python train.py --head_dim=128 --qk_norm=false --tie_word_embeddings=false --init_std_up=0.0272 --init_mimetic=0.5 --learning_rate=0.00938 --weight_decay=0.011 --warmup_steps=200 --schedule="wsd" --final_lr_fraction=0.1 --doc_mask=true
Each number is 500 + 25 x the weight over its row's rms, rounded and kept within 0 to 999. Layers, rows and columns count from 0. Numbers have three digits each. The size before them is the row's rms in percent of the matrix's.

# layer 16 MLP down (transposed), 704x256, rms 0.064, rows 443-459, columns 128-255
102:525475512455495519512523549484483512520561496525496479491472526477518487530476484511520531516481506474455509485468491502491478523531495544523457501518552501468494483529541493526537462536480508468510480476465518499488503515499494494507526522496489474482477507534436535484474485468531510497519510474514477526492515498581463542527519555542480504462458495477547488517487455499506510519476
106:523474518493476461487509528493505538480523560484514498478513500545486502506503484492550529493497484455491480517540519513464498502493533486487477534482517513515520502505476488507520495475509484475564495458534484497545511539500478501540488470500483454515512485485467474521475518553547533527552507463510472505478526529483474505522518486527461545509517531468516519485523492483479538524493
100:484478469525509458537517485479523490475452474501494501479538494499506529546494504522508547510489493496553475487515526469521491489522475463510512487530462538499524451471513477525485487472527515470519495468463499480544514491483481510480517475477534502511501446472463422460485470518483483486479534563516476496508545489524489500461498515518520503477504480542473528530483472532478534510503
093:467541535498509514512464457525497518482505520495502534540476466504506557525524530496545512497550502508510522492466526530497501477513460506533446515509503480461497483480503506498519514490502497504488525502510481476544492495508483482513496534517570490487476508555469509507496439520534524503490500540469502504466498484497486478538446543459440540481492441480515507483501535533527502548492
098:475505524517510486463463524511479515454458476509535457514490496540512508480468517508497492512505497508487543507517489495536513499517556510507457503513493502445505486520506505522502461509514488513483539475539538494521521500488470502488502471453554479500487504540515527433523517478457484525521474497482515526487482501494485511501462483483522533546508493484500463540473509495541545452485
098:511496545467512489510496451491542521477505473504476478521494513540467506489495499501535537489492468517452503494499514524506474494505524481562512490530465490515461524496471478504543490467487461542513502505514485493513517514524491503522524492513438499523480509474439489493513494483517568475489528498474480487520528500503494496489463517467475505491455486539469552516474488484529489473518
108:508494546476494528483448547502453488491535496516506484482505523461487489470525491485469486506524543507543487525489487488566540496497455457508488522510520512513434504483503449492491498497497498508559496525476534450535496506505490499507502477497491471522494538475490434514488487531502480528493508489507484475503486495491505491501498489517498508518525519477515515459504499520489523551486
100:492489501494482496489537478496501519456545564461484515537561517540457507528542451528522487512490511518486484519507499486538508484511546495499493485442499481486508556546524532475516469509510506497447450491501450503513477499492488486523517546464511468522470489477503477520502481506436526476541453454500516479484502488486439485515472453488512523546510491491531503477505490507524512490517
098:512555511484496491538447513497457487443528467485546497492501524487545494485509500470438480519495497476529522501536554478461484515514458472521477531504487492496498490527443501487525500486532492456482503493480488486504524483492525520445523490493495480460516531509498479525482488474499501465541489529474510493508511468480483528517527520530510505489492531449503513503524511489506458473473
100:533458520480485490460507501491538515486481502521521541506475508528563485505459490506512533504503496510440464460487493494474503515485506457482531514515464497494487463482517515483497484503517504496487519512526503482527505464500477513489535468527490470460448518471494526507476468494504526512511539503516549494504502475495520516491519519493488507482488493450470469536502509515504532466477
103:559467477500484477490542525537479495504518514500520476555506520517490500497439491504553520524491523500465535499472538510501537521525469537527511469526494488492499504515515510521494482504520514469494504447488507490502499493492479518461469535498470441521497527479516547500455480489473565550500493530506556507515550488490504488516501496492491473479472497547521477504470493544563502511513
101:484458499518477479498508533481527466465514480507511497541456502503497508527523482523480476504467493534508541557502464496549478508514448524521508524499494498468454502526511509523492484493488549514449500530524473520494569541498517496507483489502527514511518483505520469468523550480507513482422514491489484469488502488499482467489482490498459506531452507477543500476474499485508504479486
096:599535497475492488487497494463495487483529467513491471517494476490546470560507512467446499480483485508515502501463504483520519480514489517523519495552469485463463490502536465499519480534490479538472485491569497499511447485552502494557497464511506498508499526517469498538470501515521486467485489520462483486530517508534448492508440525529496520469475468482507508476482497481458498506479
096:494464538491532490502498498469474490520524507510467458525500475535519511465492509490452504508496484525528485539494515498537514496494510504476475505498463494475533509507522469485561514483478513487490473496505433495530498501485541500532542465462517491494435507488491498494511472482494529522502460472483481509485488505509457546510508461485529532509519453506493501540533508495526504514496
096:478507516510495528492452523510551506487516525483511480494482531481451538484497520487523523470525495495497506490488522520504449518520481472485489467528473497461563452466507547509541445529529497475508533509516482467501502492486516482480499526506482501467453496475491463499496482496526534500500513463484501531527486489509483489496521486464506459522484517509462495502491529548522492494545
105:504455498552555509486523465517481537535485487475526494546482527498544525511533487504512498516514548561533462511477531481505492487480484527499496485520456529451478488519440486475479506529485490505501527530444535509522529517481511539509479516521458495522465501542480508497492496506479478484496532494529480480487507478530506478480488469477532520526500477462553503513496487537505506510460
098:499509513489477481478509485481517484460465458502479513480504502512490478498558510527462501494535557464509519485478457513473499527488495484519476457500509569488477480487490524505511501500573506536495493546489478511450478508559525538514545487486483504477503430510448499498484510535498498508470521489510481482467494458488549504509539512474482481475518482513496497511484492498468465526509
# layer 16 MLP gate, 704x256, rms 0.172, rows 444-460, columns 128-255
100:522544527512512481493552476525514486482470474527496485500470467565516526485497488494516506529517490535546536469536517498539493507474533524503460492456516468539479507517502525495491505487509468542520519511512496469517521555475532496545499481570505545520543478472485499535561473497473524487459511481503499498472528536487533461506472495523478523457485506487466507447517488470495504492530
105:535492510515461515529456504493460513502512519517494472494522517464480477515471475481528475506481524525510499465513558444520479510470491487501480520502466441508511497465506527480515450532497508530446526454491525489518500490511498501465516508503481524534504517531483493520495556486546506506499497520495475474500500543449488513518501508516502491513502526493432488493500464516521504516482
095:478537479501490523475502503508500487470463533484495473506474499500504509510504491486472498517495481499449524492467520529505497462490524498493492456446510497470481525511492475500524484451483481523467525520466487520465495544525488516498468525529496474498499480475526534494480488493506458465522461475510492495518481472526526546518507476498504505503488517504485481484514537462467473504533
098:536483559507444468500501539526531494482464486534498508500494467512478502488496524500506519463490485501491504477478512487475492498479500475484494489475504511497477502512518546480499528489512499530464489449505474555452485520526452501468524518481492521499522526474495459512518519499483550443473530517451496522489517477486487471558519504463479507511499503523484493505520501441479511536486
102:520491482479510512518480478533514480506483491509490546492508496538495478494556466502512546522519520476495539500503507494542511513515514505475491466500485462467486499481478510459451430478488523500518487520490468542494530503522530510488533510513476522490501483497506485489479474467448504428517458468470528511510507482516516485522462509491475481499483513506455467515510522518471484511482
107:545484531517503524524472536475467489497496473490511512491506482445506504477536468497491497518498508516503495495459460469515503492495485496501475479479540518472512485488513543494494480522519494461542465507452500490542512486474456468504507499508518492498505530511517518509494503500525500450505520553501525474563477558519499495525467464518528521533489510464509513492499518508476504480492
108:474482486466507516493480534497493502494518485510514478530480463523521542540529457467503474517483470487467494484538511491516449474558495527541481549503485489532538522472503488534494508515502447489483508479483515497490468495523487515502472509502509499530514479508481519494503484526483530510504497495466513522510519518489538479482491533506508501534436516503487508487430485542524533534488
104:517495501516467499513487500547492495501538514472507506524498527497555499479532484481452471518493454496479486447512512481464502472520513538484479567490503498523536496493459536485543493511518497489507514494469487494481524553474468499561524518515556496461515511481487494521488518524506491472540481501534518473459512478555497494509549511499436492498537527486489515519454519487490518496508
098:495510495481515500535472471492493498507468520479530508490446528510508468535442501500508484510467513513528498439509531533529524503512504514498535488473490507494510508507494487492473539508479533511494501444472503465495540512510544459480479515492517528501530465511417472532487524530491506507487510514544538504541506484487504507522526517501483492435488473520479481469478528508526543520511
104:540524483520441480516499477522505511494492458496498485475503475512504505553479558524471515479502500502464477547497488482468537515518483480524479525514476463526521494471477471482466534498486529503497471526475481503503481483517517496496531539486502499453507517504510512455483495474497519507477545489487536464505465527504515503489458439491488476509555540512466489507492491486484490504516
102:505499469494477499513524480463508520516538498524493490537511480494519506511487485534528508470470476501487501498536521519484536474490462510523482490490490475526455492510521522488498530500503521524428504526528513494491515482502482476466557482479515456480544485526508516538456501442470522506492536475480497469469496485520443488475479481492525520482527516500483511531531485443543437518481
095:472499518528504519484503509543488496515481532459523483507503511523553475548492511477509495505488531550485453522481516519475490534493476452477459478468448534498498518579494507467486459498476475507477502467521485488470501485520505442533493500481485513539525462468529502482481501486522489506483439485475500505491480467481524510515494467505475538506490483461504490525508528516484475512522
091:506507501499515449489542471470479526494495480498537521492504524497520503540501526492522481472480494501480469485475527484495513496481485475554492522529498504497507503524471545499491556519499527461514542537515545508494507489514411496479462489504486497526498533522491517498493545528484532516473512510525487497514503447489522506531481506509478523497506521537500490506512522503487472511526
093:492489496491507498539499525558544516475514485477482537467513498549527501516474466511551466477506488452500522481527485475512517494533533503492513510470500497539504522507518492549522526517497467530490477516526469540523462542468544525484501503465536509480491481493530503510502514544493450548447543458513532517483481473523508522530488518516442502471515518462479494483519445496506514490488
098:520542474463467479542524507490510539540505514482444487485540469488482463551495477511523530483511456500455491489487497498504526468473491564504479513544521480555486469546510514485498454481514521455520496500494517496524528530449511474517488476517539496495542507541507495541533496497482530526509478466495520522488487476527532491532518526513463493474514516468503486528507488494483512500506
104:489537510525512489546506488539533483530533530517464504485480505511520505505483527520533491511521533504494520503533500513514506476466482500515512518481512492464489512467482459500517472517503465500509533522493495523475505506484582482480522472517499470505538504512473493504509490513453491479478498539508494503490488507478454462474530512486486517464482539505539479496471491438508524488552
098:502507461502562481473476503491533474514536489516521516502547515501514434519535520516425481484522514525503494508528536520540493476508469477498494510490476479507530500509517507511477486509465456463508509500498523468514489527509464469513475523508494484491493470497525467505542492521508508516547509485513461488557453470483480507500502487503483473470475506487449465541481514425523513489514
# layer 16 MLP up, 704x256, rms 0.183, rows 444-460, columns 128-255
099:528525542483548528528490484471487523523541458478462509510519513493495515511485462483515517530489462506482497531509502506500519494504523504493523485490495521474505521468487553498498502498468482553505460478525548489521545546471499544526494495461520484526508481507450479525495493516485485544505439481491537502486497490528512507516545481560550515514462515461548508459458494500481471518530
096:492481494484491509473518517537486556544488501471495506495494499478464487525485485537476525495499480500489493508524547484507497485477484490475481456549516435545474527500500565524481527424466510529498457515476502491530500505457476482487521442553496533488468501513477500539529514508537476542513466492490477489516497471469498513509511556501493492463535518440518508452560509493498483499506
097:464463495491519526511554490499525493502485495547525513493482487536526461468511530488503520503499502510538543479470502507481465498516546508459520498484511496491520487539548514489494527485530487449500471534490478515437528474481461513478493494548486473432548524467535536481524483510522466497502499514470527500510476471508492504513491523493507472473471510551484486508508499494527528469479
102:516505503461515468517478463452460495503521514538503536442466485522477509486550473492473485480502523505499483483528482519477516486515504477513447499525533544487484455480512512497490466501456477492495556473484517498489564498473493522478495467508508478493534477537509535490480505513433486506514525436517500523469483468530515516529496444532490487510504560480512513574474495510486523497460
105:563507497498543475463505474534510534486500455488452493493504490469468497493470462489473507515471500475527531464478485476525524472497541520510534461479496493478485518514480489521514500467538540528502509480480504459501517516453480453498568525490527498520486469509459483513513511505480474528488491490520518485493491488488517489493514485564503513492490498537528500472462501498508493479502
113:524491514492521453492517517486538471510503554509477540502511476457513481453480552467465477477540497496521491502519474461476514479453505486510500508525512463493553510502503531524515465495559481526512512514528495543478473513492516467483526492489446498542498516473514519511507463480471506493479493488529516480514495502499523504483475533505552467481486515481485537498492494505519527504522
108:459534508487512491540529523558481449444463566462489509504513487460513517499490503549516508477518511493499508524507464541505525482535486513495492513490487530528521521503483472468530483483451524491510504465491548459463523537516492537503555497481552487502536514512477524484491491523481507476533505524509483463493493414531465494508524524421477510482514488514475515492473478488495513517470
098:495504483472504500519498504477501496489479479475436500497497528494503509471444496513490499490536491476542484497505566524500507463462481506536458544534538515495500522503526507520444541489492514502513520540536467514515456500480532483505472502521475472485476487537504517486469478491520500493504493510560534526515515462531464539493497495512523510510530504501523489455515552442491490477470
102:498484536459539497515510497466514517521501537458478491532499515484496491522512510461550489512550534520486545485470565479478470461478467499469509472506513456526457505479500507517484498532520460461485529522482522473487509490502478484470459528514465522501487501518489478520517463468502523474505524498519463475507513423507453525484450486475495485507470491508469512468491466492466496487455
108:510487504485478504537456502488505524501555508485500454489532529483529510482475480503477471530483483491482469472478479484496478492515502489508482491537469519511527518558466501525484496534448504459441498457468482504477495470498501477501537459479509463480491535446526516496507488493492493494504499521475454484496493517461513497491513519476504463523472519493561515483523509516494476533481
104:499464535518483479515508522467543476494475516484553526485527529459514524520509507528533495510539529489561485470525541481477510503501528490533524533494475523492477451486539527492494504493498553511480495544542475503449522484552485513517495471517524556507481505494492492513495494494485543516443505516492503513521574493527481528512524476498501485493493483482523488458504503538490501453516
100:509459496422502507454545482514523520509498516529489470523531518522489489526503514498567499479499490514487474502463507462503508447488469481456481467542543468523543481517506520497503482486488501509489486512469482506489498494506509453531505472540509481500528517459471505477470503514525539522435484484464485530502536480519515497485556531512460479496476487497516452503471464493495512506492
094:505464537556476488474537487491506462510470496500532499488484493482474446465562493531511472504518505511541528490517510472507488522493516529472481526510538472478431518482486494490457511500525542477511478532503464484496530547476466525510521475512510476474476502513505498475509467514522442493507471488540524491472498523500479512527485481492487478505526510487517509492521499498518490511532
098:492533506490535497483468476464514494479464508478477517534528527505472484473487508514487481487526461526507520580502490494525481456485447524470503437508470487472523517485474550434530496480478474516520496544516482524504476482496507489518507504483502475512508528480493489550504482525500500511500474467515492514484527470553537480467482525415477504512504497477487481509497485493517490490527
105:526494483514492454531492488518490522504508460474488458536500517467539508520508475473482536512512497512545496520472542483477524477514512481510536495507450508496487495517510480502482540442481522517496503546476511492486557479451469496516516516526455552492515451504543485482552497496518483493451481504524512489481453519535520504513453472477485525565524471494482508517515484501484501508506
099:488467494501486485495474500500464494507441522497546518476501516479478515553512492498485457532493516489510466506487472477490500542468503507547464467502521496564532513518512510464482493457517506488498469473486511453483475492487517494551504506532509543462518504510469513505491483549514511510474485523532442519518534542505514489506526508511528488521462530461533529505532484546487461469517
094:512465525551511488514490508505490475532484504515444521535528500518484468534535480473508521456513481490474524526516555502524504497526488487463545527468486520506480495512510486511504502508506488518533468470489524523481469484540496505516468485469482513488506485512494518489489520503498464512488529509503530504527533529456544528512445442515502453495494531488467481493519532530504493452482